From a checkpoint of a small transformer trained on Wikipedia.
Size: 15 layers, width 96, 4 heads of 32, MLP 256 GELU, vocabulary 1024, 1.57M parameters.
Architecture: RMSNorm before each block, rotary positions, no biases in attention or MLP, tied embeddings, normalized queries and keys, paired heads, gated attention.
Training: a variant of Adam for these matrices, 98M tokens, 12006 steps.
Each number is 128 + 32 x the weight over the matrix's rms, rounded and kept within 0 to 255. Layers, rows and columns count from 0. Numbers have three digits each.

# v: layer 3 attention value, 128x96, rms 0.144, rows 4-40, columns 0-95
# o: layer 3 attention output (transposed), 128x96, rms 0.136, rows 4-40, columns 0-95
# q: layer 3 attention query, 128x96, rms 0.155, rows 32-63, columns 0-95
# k: layer 3 attention key, 128x96, rms 0.149, rows 32-63, columns 0-95
v4:160182112177133117155135103095126100168115181147155174110144083146166135092165127182146116153146143079143159095103140139162119136138135149141048113140163104193143148079142107074153101071135083154123145089153160096149152114113064119115128109128141135169163116146068140104170118128169120160
o4:081137133094108136185153160145151051102124103123128117204132107079126063084167127099120143118088126131095107129101098083131137076175171110130123091106135112135101125159120147122198143166133093120157113071124068147151142149082122107149131146101120133123146147129178190121138134112163050095
v5:103064125114147168052149079129153127141162092065151175079132199075119086191108123121080081138123125181080068150184130086088167155110125124143125139082147143169153088122119106127175089184188121164159100187096128108061161133184142157158156155100102107139128112125099145097134100120140125140
o5:124097110176140127153064076166070182146124149136159115095102184139086161197184119129126141097109131104139135110143167101107110148137140116119135125141104113154198132108152093144141162076151146121141114147214121056115157135153094201091157165104131077104174105218156101201129149181144138123
v6:092128129143152126086152130121174137136198092137196130146101119140091100175112166146141161170089148111117116137104171076154113161125147129126108131123130175159152131133148087078114115113217146150134107170095162061144166082168124113161129159135079157141147149141126086094127153103145118113
o6:101129094146127162144081093129079160134108122108164118137092153135117098180163156154173158133095124111105129081144162102112117172144151113130177123122131180121145116074169115117148107121153127081120172106125115092160115142132107142138076170112132123085156184164181171159121173205153134130
v7:093138137153171134182091116114150092188093115127114124154096190095132063142105187193138110142123170049141129162072132176136132144113092189115159135096139120154184149100092139118132042160143117190148140032140126111143148086155085081159174161099144153090164135114102063128119120089144082128
o7:081133081117136145117135126150110110104137130105189132210153122112111070059203165165138171113086091076122117126137044110086089121161127059133142099131165113114126114149119133098169162124122106112125132077130070061174147086086114130111162193135128136129160137120170131177144148206135096149
v8:182137113109132130109154118114156135129107130142177202056162145144126176103122134181085172155080143113111082128152124121171133153071132105121080119130160167152107132164109172020181119117130122135090081100145128110041186097099082140176143135085121061138178126135119163058137121081169116092
o8:177183101223138124195150084221108126153130084093151128138121152086127105058114129099170075150119127123073123108092141107117167123178195099119108113148090090172123137186141098126181162138145114109138112093193146157091143187160115126180149120049069110106155133151166189100139159085159100072
v9:181122153105066098115117149166074166117125121071123121148152066112164130069101085071143103100131086137136159117142133148152152136156106121145120108128120097090091120097092102175109184105087128097113128119117116134126150150119183108137097107148135138131146096123117162126117128162155131149
o9:165121154124143091139124151128174142105097144137083176073136134116149159169116114106089154075156105160128148149085223124165160140106098157095112141121127131096111129139109129137093130172138133184105100143101140166106086123126157095154116083149155139136094138084102104126123092094098122112
v10:151174116141038076117145117118096173108085157172132116146194062117142129116133119125121132113103115174141085120141120159125096099137117113134138106148167120117084086130129149115117138079107115071140103117163099155105146122080143133091118118148127079100127113131127129122144133150149157083
o10:170119125140162139144117140118166140132106117149104143108090128108143119142098102103143084126134130180090122116073154195133162108154117148125080154119117100104108136135095130145118129173122143135097106136100170220112118149151148123172102065122119115106081141106084129095138085058109149140
v11:106134123106122149156104095146125112109209089176107161140060106176055183175101071072142079193165165150158126130079160064061087135134146149147093090097106125143169136125162127115109067120224095123081133156082119097109128120143159118120102141142115132148153099154184100141121133138159152068
o11:102093124097133150112131155080066131191141160178168117150079111143235108192105122149130202138093112164152098127147097125098061208105132152162149146082178195166142124101151158127088114134153102090082171136104170093125081115155141140117115154098093115129139159179166157140096152164159163154
v12:080097124178184136127103082074153115176108151111135103128102214103143129175132143205089111163121175083110101130111122119133098164110076177160129124115168134147181117124104106110134072131146113219168110079100140099112175106182083118165160128095113120135108156133085118142144108078147115109
o12:072136080121108152122110086136126112115150127118200113188143141117080104112217141156142131139083109080115121122131074123093093099175145083139152107135136105161140142149133116113166182116119127102162131085151086062147170124116089170094143170127127099133187129160184144187152165198150105109
v13:094092155141126148133101113089141140140181081086112064121094135113094136188076113127100049108155172134137127122056118093111099111160122072163129135106126141113139052145122099187131111122140135117088116184123134192073158112151133146144137154159131117081093107068132128146140087110090180082
o13:131070141096109158113145101056151136163147130158178129081094149111138203172146108171135146119111151111170159137118115168087070154132111151159142130170123133154178175120137142115037182100095142118067118143146164114100114088147123142105130161112124118168136153153090067170182148145125192115
v14:135126121156082108083157160196115170140139068155144149169150114143127170098098102098142156125125088189131102116151104115105095118133170108125108127140101124136086091184185150210131165157128180069108145150106117123110093138096178144131106114148105143130157140111182116159183156181131155097
o14:170112111167125122127104131114129162184100133156065160061095138119155180192056120125137056124140122151151160097130203161128154149067134174094089165121140182083143116088129115156084098109104139127110140171078205172082109123168116132142087079129161131104126166116068089091095118121106190136
v15:098106156139146099140109079168172128135176108150126108184141235084093107111149085067149159114134125162111051142159166124063150132110125135128159098091103102125132150108121152210080192183116154098138111175087102156135166131126121069179127133123092113087144115131135062078130129161063149090
o15:147172143137145137102111120111049190097043142159141120106106210158146138168106166169178138130073107102120114155109103111112086169117133123122123147121166137144188147064115107203088115139146122119139137120093155062104103086156169198115106129167123128126109145055140059109126104172125158193
v16:115122121100120132092162155175106148096123099145114116145103054099117073134087058108156141085133119110173160136080142107142109089182118127123136134151078113108111109159071100187057165106131154098072102151146108180157100159094169150098063123167145184168169109155190090133162162146144159084
o16:154088146084160101089185145081121135143134163153096148077072149116145160172063153168112099116149117137137109140101155179134150175108093168110130154105139178090116115100129147099046078129138115138098120152097192155108062107137133095155061132144210140112094171118095095146105114110106211140
v17:080159127096138122141124093064113108076133084119080110113170067129127211127166122142095204117075110174126165146162108144167097172121106095127098174158123122105121101186118084130077209087128112142145163180135141137133086131130159192166120095143173126117098122129142105111068098144080125179
o17:187154128126153173129136088090170111108150114071151144125165091173089157174125103110100108176134165151131137179121143130159099131091194121133182098188105157178107136111137175149144083094179139108149159164092125145152162092124097126103155083138158154121102077091112130110102115047138145047
v18:079085125132208177110133092131157105181125128121014165119151189137119108179142162146097081138141124152164109162166096113093111156115130139120145159142104149126159119100129116192111114162149145149148121222090112067102082153167169159115144163136112180168083128088162155176101074121109108205
o18:081067127090132116128091088104112120150201141128138107147157133198085156160140111118083118152109151096182162114198112150154095147075132118102115120152130123149159120114136088109123130073131098093168190146147078060127181131132087131030189156170167112137148113223113105164107151162139128133
v19:157110107129111107151129170046160107136226132184121074116160166150122155197138169085130113137105161123132112071056129129100110126099176131111089103117120169120182088157112150095158089117085106107130104126112132103117102099133091111142168147102144128096097118102131014148106115112062192122
o19:136082098111158220112179148084127133141157140122158073164118118148170133095148103138182150131123179090131169109168057117096093174132167102180169107139085155149161183126149126169175158156089124111079130102119139146155161129129166166148138149114045138166174124107136113086169110164197155184
v20:144076087114179153138142161032149085168120159098131068066135083156127109176133195167147115171132141073131128109077108146155118140130142133135113161122123148108151129095087127050119084066124074149163120109157164102126148127135099129125129088138112133140096144130113135162087112079129115161
o20:086102105081121162137163112120152094103174121108172088174151096141088099074178114115107152143144151106115126111170085139125140128181125126168183091106068079157086166169159113084180136113128121127153127082178044100159173152091126091117125166142092128156175122181168183156164153132181091139
v21:186107132106101066110171111149102181091060105127135148105184114117176172132124106122104116113125143126144096132167108147136141122104132109164122118116150134155096134113122130097139158111133107136100090069107124112069158144086122140120120135124099082134157083118154164118137150158148158080
o21:187151118183154097171148113159139144142110109143113165107099137103134138144097133102130080127131106160089120119070201161134150123114132142085108134109128088131142138158107083141144158139130169131108104125126167175092077166147111123150131076102137107106139127147099128111115098089153166101
v22:104076143111150163121133098134151127166129090089136064096094197068114115178109172153110074134135126131104078117069157108134084142140120149097148144121115140151171138140093137139130108125129143164124138105103143114108160093164118138155118145100091159112169129113099057153157128106147114141
o22:111089083135121139117115088106097164131165126113155103111096166104119144158179162155142128090097080072137132101151152145098084172147154110113162112126120132130162143114147099108131166081116123111143136117136112075146118100112086139110104169131149127117204151136149094169136154199139167149
v23:122125123124096142138130115118098140107103132145138151099109075160170162133140085134147129105091082132123140150124097162114132112165104154171133121120149059102083058136103103108175173126100151137106133118148120152137114136088116168100153122129108090137123117144178150150144139138147149164
o23:148132133106145101132150168129187075181121127151075141102131095107131152116132083118110095155154116145114134168108140169118184090115103139123115129130113118147093101153138116144135122117121140156156078158140184145084123143141141143132114065125141119140110074158127099117139145064124138118
v24:133129114157105120075120131169131178077134099139149116130155121112104164116113105093128129110107121156147134146147083112100094082099129101147126119135117118140060064169162169122151152154130176090108144130115104165086102124093136149133155111134100105135139110107207121138181158142136171088
o24:187121115175129117128131130120137155186097142159095146053090140113135185162055107128166061144145121143122139109112166170108155119096124149092091156132123143106127108106139121144096124101094171116102115168105221173071098125181124152138094094122130115118117145135078111102110126103131199113
v25:131123120118089133071147165157099160105107124085142115139092054155125114085107088102124131128126083128117144121118103097145136090174125161174171091124117109096099046180128103156092155126134192079113103137118119172129129155126191153114115104159075137142128133103129157131154165161149135153
o25:139110152107130083109115154108179140158105153179082157035119136132119169181097125114114097112171113143138135124106182182143200135104076175099136162121105152118113105107170111132058098128092150153145112161128177147097108139174152111143059092129153121132108148151094120129119139114096154133
v26:180124150085091110140139100147121146104145157094163167069188117131169171096106091091139129099109104161146106092164125173144145089132177102100074122117143101156085156159057150159189226119070118101157132162141097131090131123102136136121152128099163100074137088107153109092127138132124157121
o26:221117164152159122168168160146152120121120118116078157136105138086149169110083097104137110098136119140108147160101159097145153121144175128103090116167096088128153162151110124162147142157148138172122104178138162151108110137160188120174148107124112147122111101069121082078137113048119132122
v27:077119125155190139111105131137149142156151090142098071140086144060130096184129130108135085146107133103112115149104159106119075144146133159167155104153098178156140096112140140155120102118142128139160141088118139146123172112166123131164072151155127165129156091113129083145109100118128111091
o27:109100075113131153089077092088110160116117130116162112099098136133117137169165160152147159090083101109159112103131126152098087172141142119121141124131122144119125112096127120110100132108131122102111128091097124092165111116114091140102114163143163123124160166129123144196130142218141166143
v28:150151151096071095130109154170107166086084172126133131146151085115165174085114091097145115088147098147128129114163127183097137095173121106139129117141132098136078107168157142175101172120080150082088159176147119190156097137088153134101147111148160086100109096131124173133135154151121170116
o28:166129188122131108103140164121158121137093131146066153093120125112146151126080099102114112131147129189132125159104129151152151092142092157130092150132136122110127137140101136162082129167104148175105088176107184192100104128137172115155126079134133148141069119066069106086115104071078143109
v29:103075140150149126194110037183140136144121134110094194149104222085110094132147142074121082141137122176132162142178181174101162161121132125161185125116110067135176188122123164194162128137121103121201140102148091089201074124153156107106119135062134200112168068125173106140078138166086134079
o29:118129115135135117096112153100075167107120153170146135201138147129169136127125172165135202114092062123202110194136097122140066170117142129129131106153189087115170083070079138173163102135180133172168134163115096038222089135135148149072173165153122091161148098096129114107110110194123094193
v30:170131153093109138193133039100053152116053172103166142081165073120144140121171086139129104090124071144147102100203091123160118120175149144132102129123142106190104136151127105138150183088074092083140151136138141124119106176104117172062129092156182097116123095142122164115104114151172136179
o30:163102157142138102204104142122192051102161103090054120124126110107132114178128103086089126118152153160118120181089162136147154081149170162120103099122107048124123130169078136130158147114140139159147139194133120179119104165102113114155147107147159151141122076131129119111169087033127092057
v31:187195139164087076143150126070088156101093142217152168139169095168140223082103124160109154119087144136155101119121119139118134080111117113143084129136152121129109138085120163066120128077146094118070116109152123139103161135047076155109128127147147100122125136140120160088148146133143154077
o31:153180147130135139164175138158158069159090091129136150163111112112149075073081121105128086177128160185088121130077122143126158091131135144122087146103146103159106164167082144128132150175130110120091113103107183207084106170127146109189145071085102128106123136119100142065146143048137121126
q32:144122118176153099151108099163109133121140165168119184172121158143163155135132143157118176084167135098119153178132142116082148137134072109115110073152174069153158147108142138136128110147146110144119139098147095137149112105099138121119116159121152121137156180113117144125136136112138122110
k32:115112171172115122153109139111126123106139116166097126120186112096189149123128124119096112111120102088156165128137112134133096116153093150104138094106155146149147101122116179138136108191158151129099092116178094097151134101117111096093168120127132131106123152098109126147134157168063134154
q33:133113070166114121142142133111121127115104157152136135147116147136141152112148100118066182118142156102106135161127132101133151170107130110129176144140148091176133127138119119115116095137152125104149137141174122144157147132132136138134116138104127087154155162074093221099123171119129112130
k33:162159146146134106144093113137132122135120139132092139119132123122131178140130170121094183129108083112166121122093140124119121109130096125077101140097145129151119155109155158127178142142160149063133189131126133147139126117140100145141140166129130132124066123102109139119129138199132066159
q34:104123129075135143154120107150183155069154150114142158127138151144131103145134141155157082132119113103145119140138110116109134101142133118113103141147150181118077104128139125100149112165128126110096141125136161096110106113121133118102106087156151130120149146144084092186149094132134115154
k34:135106117083161140137132138126139142116137121166141107112112162139159095083162101119140116140159164152127098117125109139166152152176132159089140077147166140145157120162152117144129115100122095139107106129096119131129147162122140085137142142096155120118148132146124075128138143112108158087
q35:111160183075130108081083134127130095114150126102122124098123119161088129137114181118142119137125127137137070131106125102137109143127170170086077146160115174128058132141149091121138140159135129117147134118115160071113124128148142138075171092117141137115170122123156105168103090140151132190
k35:064145106090104147123110107146134156130102105115087051150069113085182139178064140148182100096167113153152119153112140067124103120188159040117125098164102061090092112132128071169106087127126106143112123086127100139117172150096147090142118151153156168115161100171147119137112125152119150111
q36:119096161167104126159155085123111132165165107141160120125091136097075137121121126174126180147128148109119152169190167132103147161110174112139153120184127068149131129110105158144103108118118119147108140130120098116149105168155174131099135153139136127124161190096082162100127135150125105102
k36:122097114106130245155108138060141107148101166147090119098134177160091175174159121174085095153080118073111103088106202188121145141069194196050105163065178137159119132094137119121175080159089113121117102144149160112125139133143117150107141141120145082075150174091113149162104093174125081084
q37:095151090089102123109105138122130114116102164073138132107152096090103105172153177108148116104124116128153126118127162130155080112116157164173137158076145183081095116121128067081168152120161148117161110094132166104133144109155115190132149076114124166081099088107185129113059081133184107167
k37:057104152124121086114113156155133161150162086098116109113101079067123067178154146115183123129127070154172150131082169159097095142164142079154152105117082181070091127181069124108089126115139164111112148117080159142110080106150189125107062139196113169126146160129147161139151140146175095097
q38:163124091171136130106164153189094127103136093131183147104188092171132136108103157134162191160108144156149121119127075101164118118140081145157181138131124131137159104181107145148067191151177183136146153176122144140079151163118075156122152165134088131154087133134183075112161165091120129128
k38:137074151140111119115156139152150091110051192077175087097167085132103158103064142117174086150157133116116102146068064108147163153155090130124088107177093125137185131116101177155081175109122091080164140149149149157107159119168068163109148155089070158164149054195157126148103138078143108113
q39:074158151163119109159104137140081161179080121089170163125139183110090107149132118158125090113117136097123149161117135119119082163143145128128154127107165087094118123068134155094153145129060135193114102092105163123134116110128168128091149099113146141089149186083166092134086095155178149144
k39:089107080117132145161102110101107168132066094117092138098086130087168158191108133170132103096112063104198139097148201140088094115137133094128117153052136093133090051147091162132117105092176141130121107091140132112105122071115105142078144070153167149103158140064199141168148093140150111069
q40:170123136120087130076157136099119113117144240134099083081112139167086170120079101122120119169114202075029083160151111106163142124055152134117064144181101080214150197086193089122200077144072068105218159138176127117126149169175150125170179135101072056177188042199070214131045124071122101152
k40:141153252138102178165131114123110115154171122090061098179116187143162187142091066124134120116132113121095090185208155126138150062107157137117098129114117097166159166095175070128145114181096063161182175130118131130128126157136144118182204135060141108106134135191096142115104194129101101125
q41:166103128189082083080125099171126218176097119110103050126143140078098146150096120150079121159090159077055128104157121077122150127078089134139081128139126114122116126140211133176116131081076114060129148150174120184149124150137069179137138098101083103124150068132168177117119121109112162081
k41:123094193117118125199158096090145103158088130091090098119073150086074121164133113138127107135172126095134124118221167159107113151143115124099217089141120151122211143077112139125162132109122067133138091122122130163160147154103126089161122092143141111119152130176100188123172158126163141141
q42:139121137137092126138092116170151158108135135121116069092116098115136158107089100110136089097125113146087108086142128126117127043196124103187205102151058166136105136116136131127137115141091154065166154074174096158174149118115206106116135111133115160163156090151136135151082139114089182120
k42:149163156067101061160116155132117076140200118083079140135081114134126130116107071153100099106098150119136094160220128064144117086144089154135229088130125133088122115117134165136120128085126122122082110112149089155082115113063161115155103179113125089141166120140151182110065163105095142155
q43:161085188112132107124138123135143149131094201074159129072148112130133124138103149123146096141125178127088111127150090124165161115109192152151164126124104119149126146113137095150173129170156138125153172146100151087111166121155168141118164139060098129162198102140117145137068134129145139190
k43:116128167172073113146171134157111087166170129107084114122132128084162173106092045127152098089152145129132090135135141111093125068123062111140187081065099128114145112103067169148104148131118121105089153096155158188104145140092131136187127147057108121107219115132124204093073137130170118110
q44:100108037144154152116170135175084182118097109141182171138135092148186096092147153129124178143128104119168158113144155150099140183071166098125076136067213127109111120203047135109129164076194126129111074134082124050123072126100097141117067088156129138127070149119113100083178165143231098114
k44:085103070141146123096132120106148097112094075121165121092146095125133087149138136151120147158140157151118154126102142111141149201084104146139083146113118167125179155182112106103132104118148095155113102165080159127121146100160067168143146105154093136134074152110136071136123094171107126132
q45:115160148111146099176148099133119106180147086161145126135085162062072121120117086170160170166092110186165115161118146119109121096175126116122183106115134097118167143160130130161079112100125131199095105153119120145100129109125126104156134139112149117104167187093157129111130153146124113109
k45:131125061152150166088098121137148137108103154156212196111158131151089119116114212164160125143123156086124178133105094184117143146121111102110087143103125187124101077143162171085169153117144180141146122121185136109136090095151105129074105117130081108153104147097123106153163126105143101122
q46:143152179133122125134127065139185133171112088209052089148151200128066156173157117175139076153116153102120125176124107075114120128121099137102083155156109108109153113081168136149123093145062123102060125100181196235140131167102106130120149145131145094113204125151149141191128095137122144086
k46:150181149132067040185146097103139154162161201180127140176196091111083144121161139133134102096134116089112166128143135167134105120129123131110173102134188096142095151049157079121167127181096149104126080133149088113132133128120186113065158119129151074090127159142110101156136140140085171138
q47:124127163153150081086155102110163098133166156105049122110083078158117107099133123107102158109155118176064127143084132123162192111115161127120132175134127166115115159128155033115202158162129120044201182152195151138137153101164129121158070108160146119122133087113125125071112094143076139201
k47:124119174127157187179093105126133122156107071108045151135108166158189165130148104081151125154145115143167094119146129132132103115110156120107136169172122105095147099160126149137106121068164091116159157136151133086111107159117062129180119108170127132115104109134125112121127142157138112133
q48:141107106108106189108124138130182087070171140092164085096183112170164124119098166102154080164084143139092121119071115112078174133176085149198106108158122150146119110162109163109108133160134164107173091128111100099109079176162160163091176155146103155149174088209069087148183154059110102110
k48:168183140128151174140166113119137089168094138093130117060100126125117123142151156166105147157108193156159062114091117136194155091068177178154140171153143123141183184142130076113144116164121090167150204183106142082159161121156037152149149122111076101169074077142149130086082118125137116183
q49:156064089165100127144154134145184120110139135113197114078137169158150143114099129102131144130096120125093111117071099156067172089169063102218106124145111143159112104148088169064101176154131164090132107172168112125125106172137145149093114174105095147143153104212111136136172156025134138086
k49:122155150132149162129165111113122088164107166091147144080087167137036114142123119131154125168137172097121098123133129101184145128073172173155107186157105130128150191132114069123131127127080059128178153188166173116122129139135050149163173089091097092185130105113165167126076112123147143159
q50:094149085095204134123104096108109123129107084106098166155111120133133063142165134126111140127120112118188129124215162184166123168101180115054146139110173161073109120094141087109171128086113085158116150147103143088101150065134085097133138122131179131128052157087138115107079090208116116208
k50:136141086193096075116131117159136163063168109166167141140098118129157184081100085112115144119122051092134153073105123098092090140158116153089116095091136073133061120098130163180119167108140205094119120104096150193105098126087217120106099139163115149123161128117094117094180145178165126145
q51:114161117107144114105126087168075101157178117079103139124080141075101077149132107141105104113138127150155127167141158163189094128094185119061144167097133128073138145105146031181196103115078094166121161080111129167094136081154108114146153107071169164102143128073140082140071102213065120156
k51:143175161133108098148100136097091174093183107173121144174170165143166192087140117145108160083078042112147089128114146161067086121138151116061124118094144106141067119086160221160123119148168209087101104060139142125136091116117194136066151112121157111066162166112113157156210142167155116135
q52:131045033081141141137129144121162070101174122173113136146167102178157151085128116114092187117115140123084131071129104122094206162177074159242144122155098144124130071165111166060145145106174196070155154143136076063121150157165155135121124156150086128173135113172067095112188179065138109111
k52:114134112110147157109151096111154085180082144100133063093078116142095099148114167155126138154165219109111092109088111077152173150113170167158172153165154097109136123147076068102065111105033088171191139168134133120119189144170055115137121136118122137162099122114152116075072114147133126154
q53:094122185133126161146159120124108103135175132140072131144069190075078084148103085146142113169142126097113111161139135111145149119132142121101144110136098103170157180110184110173171097134112087177121129149128134158115133168138132102185169127090129053125193156174107156089077151128150126145
k53:133129145078109170194149146110114134120136151147112146180112215122136188132213114153120108149070127091100117093164168176178143126111143132094158107156161139152165154055169143125177077199133039153135129131125074146142153146130158113191119143116135126080119157149080168110083157099152117075
q54:137100085159116117138188095190127177161122141139183099148144137117132153110103110111104194126095146119063182142128118079112164124117070096150105123111131068194135125114109147214117143131105152101113125167193123154140134177129112161109120132091086094152184131147102163136134165089179171048
k54:154126166094075136122204118144102125117077144106170181056136134115122096110074105166135048166186197083171130139156112153177114125107126162137181104111141092118179150129116106070172176107147087126101138119196114134133133144120070126178163109051092108175113106137183141112110108122171178146
q55:100135174100121054075094066085135166107099132125103114156119113122087134165152131126155109133171108070111064132165134107118111172118151134127104139107109134119106133109171090157124099143088100109152138140095162096126111127164113136122151107149138163127155086135148160114050067163159168127
k55:089120161120118128143087089144116180156157117133070110168113185073116116176174139154116133123106091092125134157154176105093102159099147103106171109130131173128133142080153081155146120155085138134125112112127132114156144080119194093089070096143150116082209210120099123120106104216147143164
q56:159111129119122143109127174100101091057169182123087166117131064168091145087121126115157122068162110181139125088119074170125109032160135120098176145144085188121123113157103117138176179166128133158116098115164122097069137123123158109117120142092133131132139066132134093182160084084091137181
k56:124152124128110133170076074139120127093131134172076088129123118102163082104059125106176106078170072151206083099144081113098107079114153074128124137133117094094137120163107150184134134130164124091109118105103124087106093122083125118078164084119181163076131118172160076186143149137086168100
q57:127127175079144112165154126111113066146124191107097146110140142134104111138106134138144075145120147109112081143127107147185164128108129125092122112147149105141114178033144104140170125135079105134180194119157161117158175167131148097164147121106123077162193099157094149125009120118123150145
k57:130181113164097090160130135139101130143142183154082175210162142124160186110123093138101127139111065138124096141164163140134122065129084123124155137092143081111135126088142117123171156164132111132125128118131104125085148162108145136098133130082146086032150117164132112107126146111115138113
q58:107173155101087149189091116141128132098174108152110106137112135097110179112102142110136161106140107126197142060144126107110091089214116139177156097146090126120139145149123142140064139132159187116060093111152117135159153109112189118107132139162096201126118143106156135148157124111122136142
k58:094093135056174136132104136115153117093160117083086208116088145146105135111102169177137144121146118147147107171115141055157089132149165097097143117153144110076116133132169151149173108120153115121104181176066118114101136132091154109150073162186159152166091148120160088141095146142155149130
q59:123165138161160187215117185135134099122178088159069122122072159064144101141119067128139161057141099163146132123118143166137092087172158145098152115133085139106169082145116100101155146138173136120054133108074100161142092126060184137141065131161143133132124182132123100192194136173074127189
k59:130132063095159140121125170094170135103146117173118120077109124163136149090133114111099161135136137161137129137122089128147124129133154130137110179160104146126133077178125173128166116135125162130093102138129166122126084147100130157093140106212093125173147135078136096199209079083115139119
q60:107111110144086148138140114127130167160095120124173105215126149070122125152095097192121112167091151126110113217119159123146125131150132088153107085112133068157142190083139148163106104113118115180122148112107079165135171144139130116173122120098133115136151162130106149085074152147135096048
k60:169128079154127163124114175133103161130109098140163176132174155137137170128152160121109127177117157115119127093139135194150166152122087188170139119068102121162093130108113179083181151154155156156147132144177090090134082079188157101100164140072139122130112126150112167050118126067156092097
q61:127120102189154086074158154142132171141124138168132108108119075130112113098161103092073191155147054167142072102093115137118185230036200137073030153147178091119106115173102104121158155145159124103148135153128129024089100118135097125138109095145146084068123101120081068083168121181178153194
k61:084100131168158150117081093091142100149087104117074097141117129134169122176158086133118136153114137147116150098121121161148108182081142104110086193164151118121203125176110142103161136109093101156123102125082170154122128088129047195123157095128105139117066156119130063155142130196103113152
q62:179128138139077119100155096151128150090113171096163098093188135118100136145098165145153110175132158100121136104188130127102117116084114142136136163153140098151085132092163121108135140152087109116162089143201168112118141115163086145113219118087090107161169076139171183120088096093149116137
k62:115132187117115121133149107152120143154154149108101133171094101074094095141131119155175098122148040111105098168193134111120128074104076091102145068098147144132148153067161119151142127152138058104137127135105124144065117145123145123179126142078132129081165116170124192116094190176169160125
q63:133129090148097135094179139132114122124079171043140114123174112130132110162116142166102068153104172125088146152114116130156133143057143102130108159122142119121115160102207121135178117087071083124173110144202187135112134146172083172179160092068132062156154061133127168139069065122135131116
k63:100124156138076132127130122154096100172114145120142051160126085077128170141160078094120104097079075139085133114195188202108157090112099143113153107075102114138179130078150092129134124177149091073130141119149133132123151134136134140159155087083149136086166127175112163105140154095144154078
v32:099177131137124083141125101123180120065131063132150102112119087133134112133129093103171143149122136148132047061138140140150129135109129158173203154058083167102136114168183153110088190187140175099140167130094111185202086083118129113191101179124105173084152149088140120100106185128094120093
o32:162145084142097114103147126142173120143098169180141122163118140120177107116093162168150130104126116125100101123194084096135149203052086141149127117109121166106059137177128114102075099125088074161080182120180112111141111096107076127094093098168154129087151192147163183107121105114202175122
v33:169174082159110149125110168101133103125093149139157205138211139213188141147139154117108153085161122108139130110182127087108151097112144104122130131157167070120109101092148160132217090124161140126118106117116124186085136138170123156132155137097161067146127133118062198156122076101151132113
o33:176120151144115163149112150166080144103098129129167136067105103119140192141164084153107056097113074098146132077139129120113152055123129118091106143129132046129138119051090154154115163155067112075174101075111167156105157179183180157123157140092106105121135102107143082118118123121084126120
v34:091109127085098129139139119111141119073132109123133112131120159157090196141100182083163079186133115142145155123126106123142095107165131152128150138100096111108128105159089158130144120177136148084108143170147144157073106143092129094148128125120105135111146098150148125157163132084114158095
o34:112125141149081065115132176125121120123170123165118114135148162143116126107141123143134085155122166138127124148171077114119108136144129118153166121130053112124167189138149061135158118127120069129167190133120046150122148119137146119109142137153137163136157185162105111149078115137132122130
v35:150152103147127125098131178080118090121122169145127173149145155163114094110158177162088157132107142055070115150167109137157169111139176113128141134172162121102128118093161145125166091125185107163137067118127110109159156102154122128143096134139142104124095122140091155176106107087134097199
o35:179164131114159158106152123131081086127115134125160145099073104156130136099134116122126104129135177112100130088102061155147170098133141089128106149100133101161153086125114169121132161148124156068175166111106166105143137211145107134122142176123044086162103071089133103092163120118095134151
v36:110142093173147160130112150142167097125091137111095120084137115131210134097086081142125180018134094089152089057128125020163155100096099129154080170108096151143170153139169159187142229095161142102159084083121156176224091129129122138146141154096132141105089123123184130162095118126146141121
o36:163122125112093151126166181114092142140160192146165125153100147158146233093123108182109138096150105111118101125131097149156140176127106132156078115212105111121102055113107151125049102151057159128090040112200184106141126159096131131129124134092080052091111190119133166131097160086147175089
v37:145174103085080068076115153113128129117121125135161181134151105187123102132140147149120154134089165092134170103166117161143148115136112148113134132143155109096124122096165142118170080073157057126148083099102087145123146112144136169124166090133158078171111156126133184127073089136182112133
o37:139127110145183147146101101140120121106073149110149156119134092112117136165152102125106105117110119099107143103112172136104144079135137102109084151092161138148106142121126157124104173141078118097118110066122218134139177180152140168125121132131091095117104087086155066121149104127102102131
v38:091168093111096104052130193137141144098144132102115149080075106112151163102133119092156086100193140240091114087147141139107134113126155098130154179115100102129118137141195127132163089106218151083167105107062144156090095121121154172162072179114101087188097145128120196165117133183177141056
o38:112095098157138164131149111144181124110101130156163101018129081117128201133142070189107047090112103148087101100171138113137151123130120139038090120115152120095098171136112160112072125110098087147106090128098213098104099130154130134141074165164151145085199183135144102157071163130159186129
v39:206090119065074133126127161105136110145163157111174087189187081103101110121151143171141164101097138103107147171092126155168156137141160121130147112182162122147078151070098190127127106176031102130127143118151127102119180053119200090093130053156170105153191133169077115129096129119119093138
o39:155141170109128124126108152090141112068157089135114125120075124084142047162176151075142185097175135118094137107080158195172139076144154102115167175065116145150153096122135151146148140199165160134160108058042138173143143137144130124157092081124115108122076034093151109110135069086097077154
v40:150126098155188169090117157097153109134140142118129183113105143164147144154140113124106148119109163125119102101150133126140136137111157118127153171159128132102146129099191168101194122107170127162140092149126153155147110140179082153144142166131120089155058144118100089163112110136117074141
o40:193146129086160191139131087138100100122105147116180133075128080112106169116128099162154095124112142096121122105108131144113147121072128133086106154129171109143119081123112152097098165121117163098111136134143209075142131158147099142102165182122082098143103110104151120088167141138121147114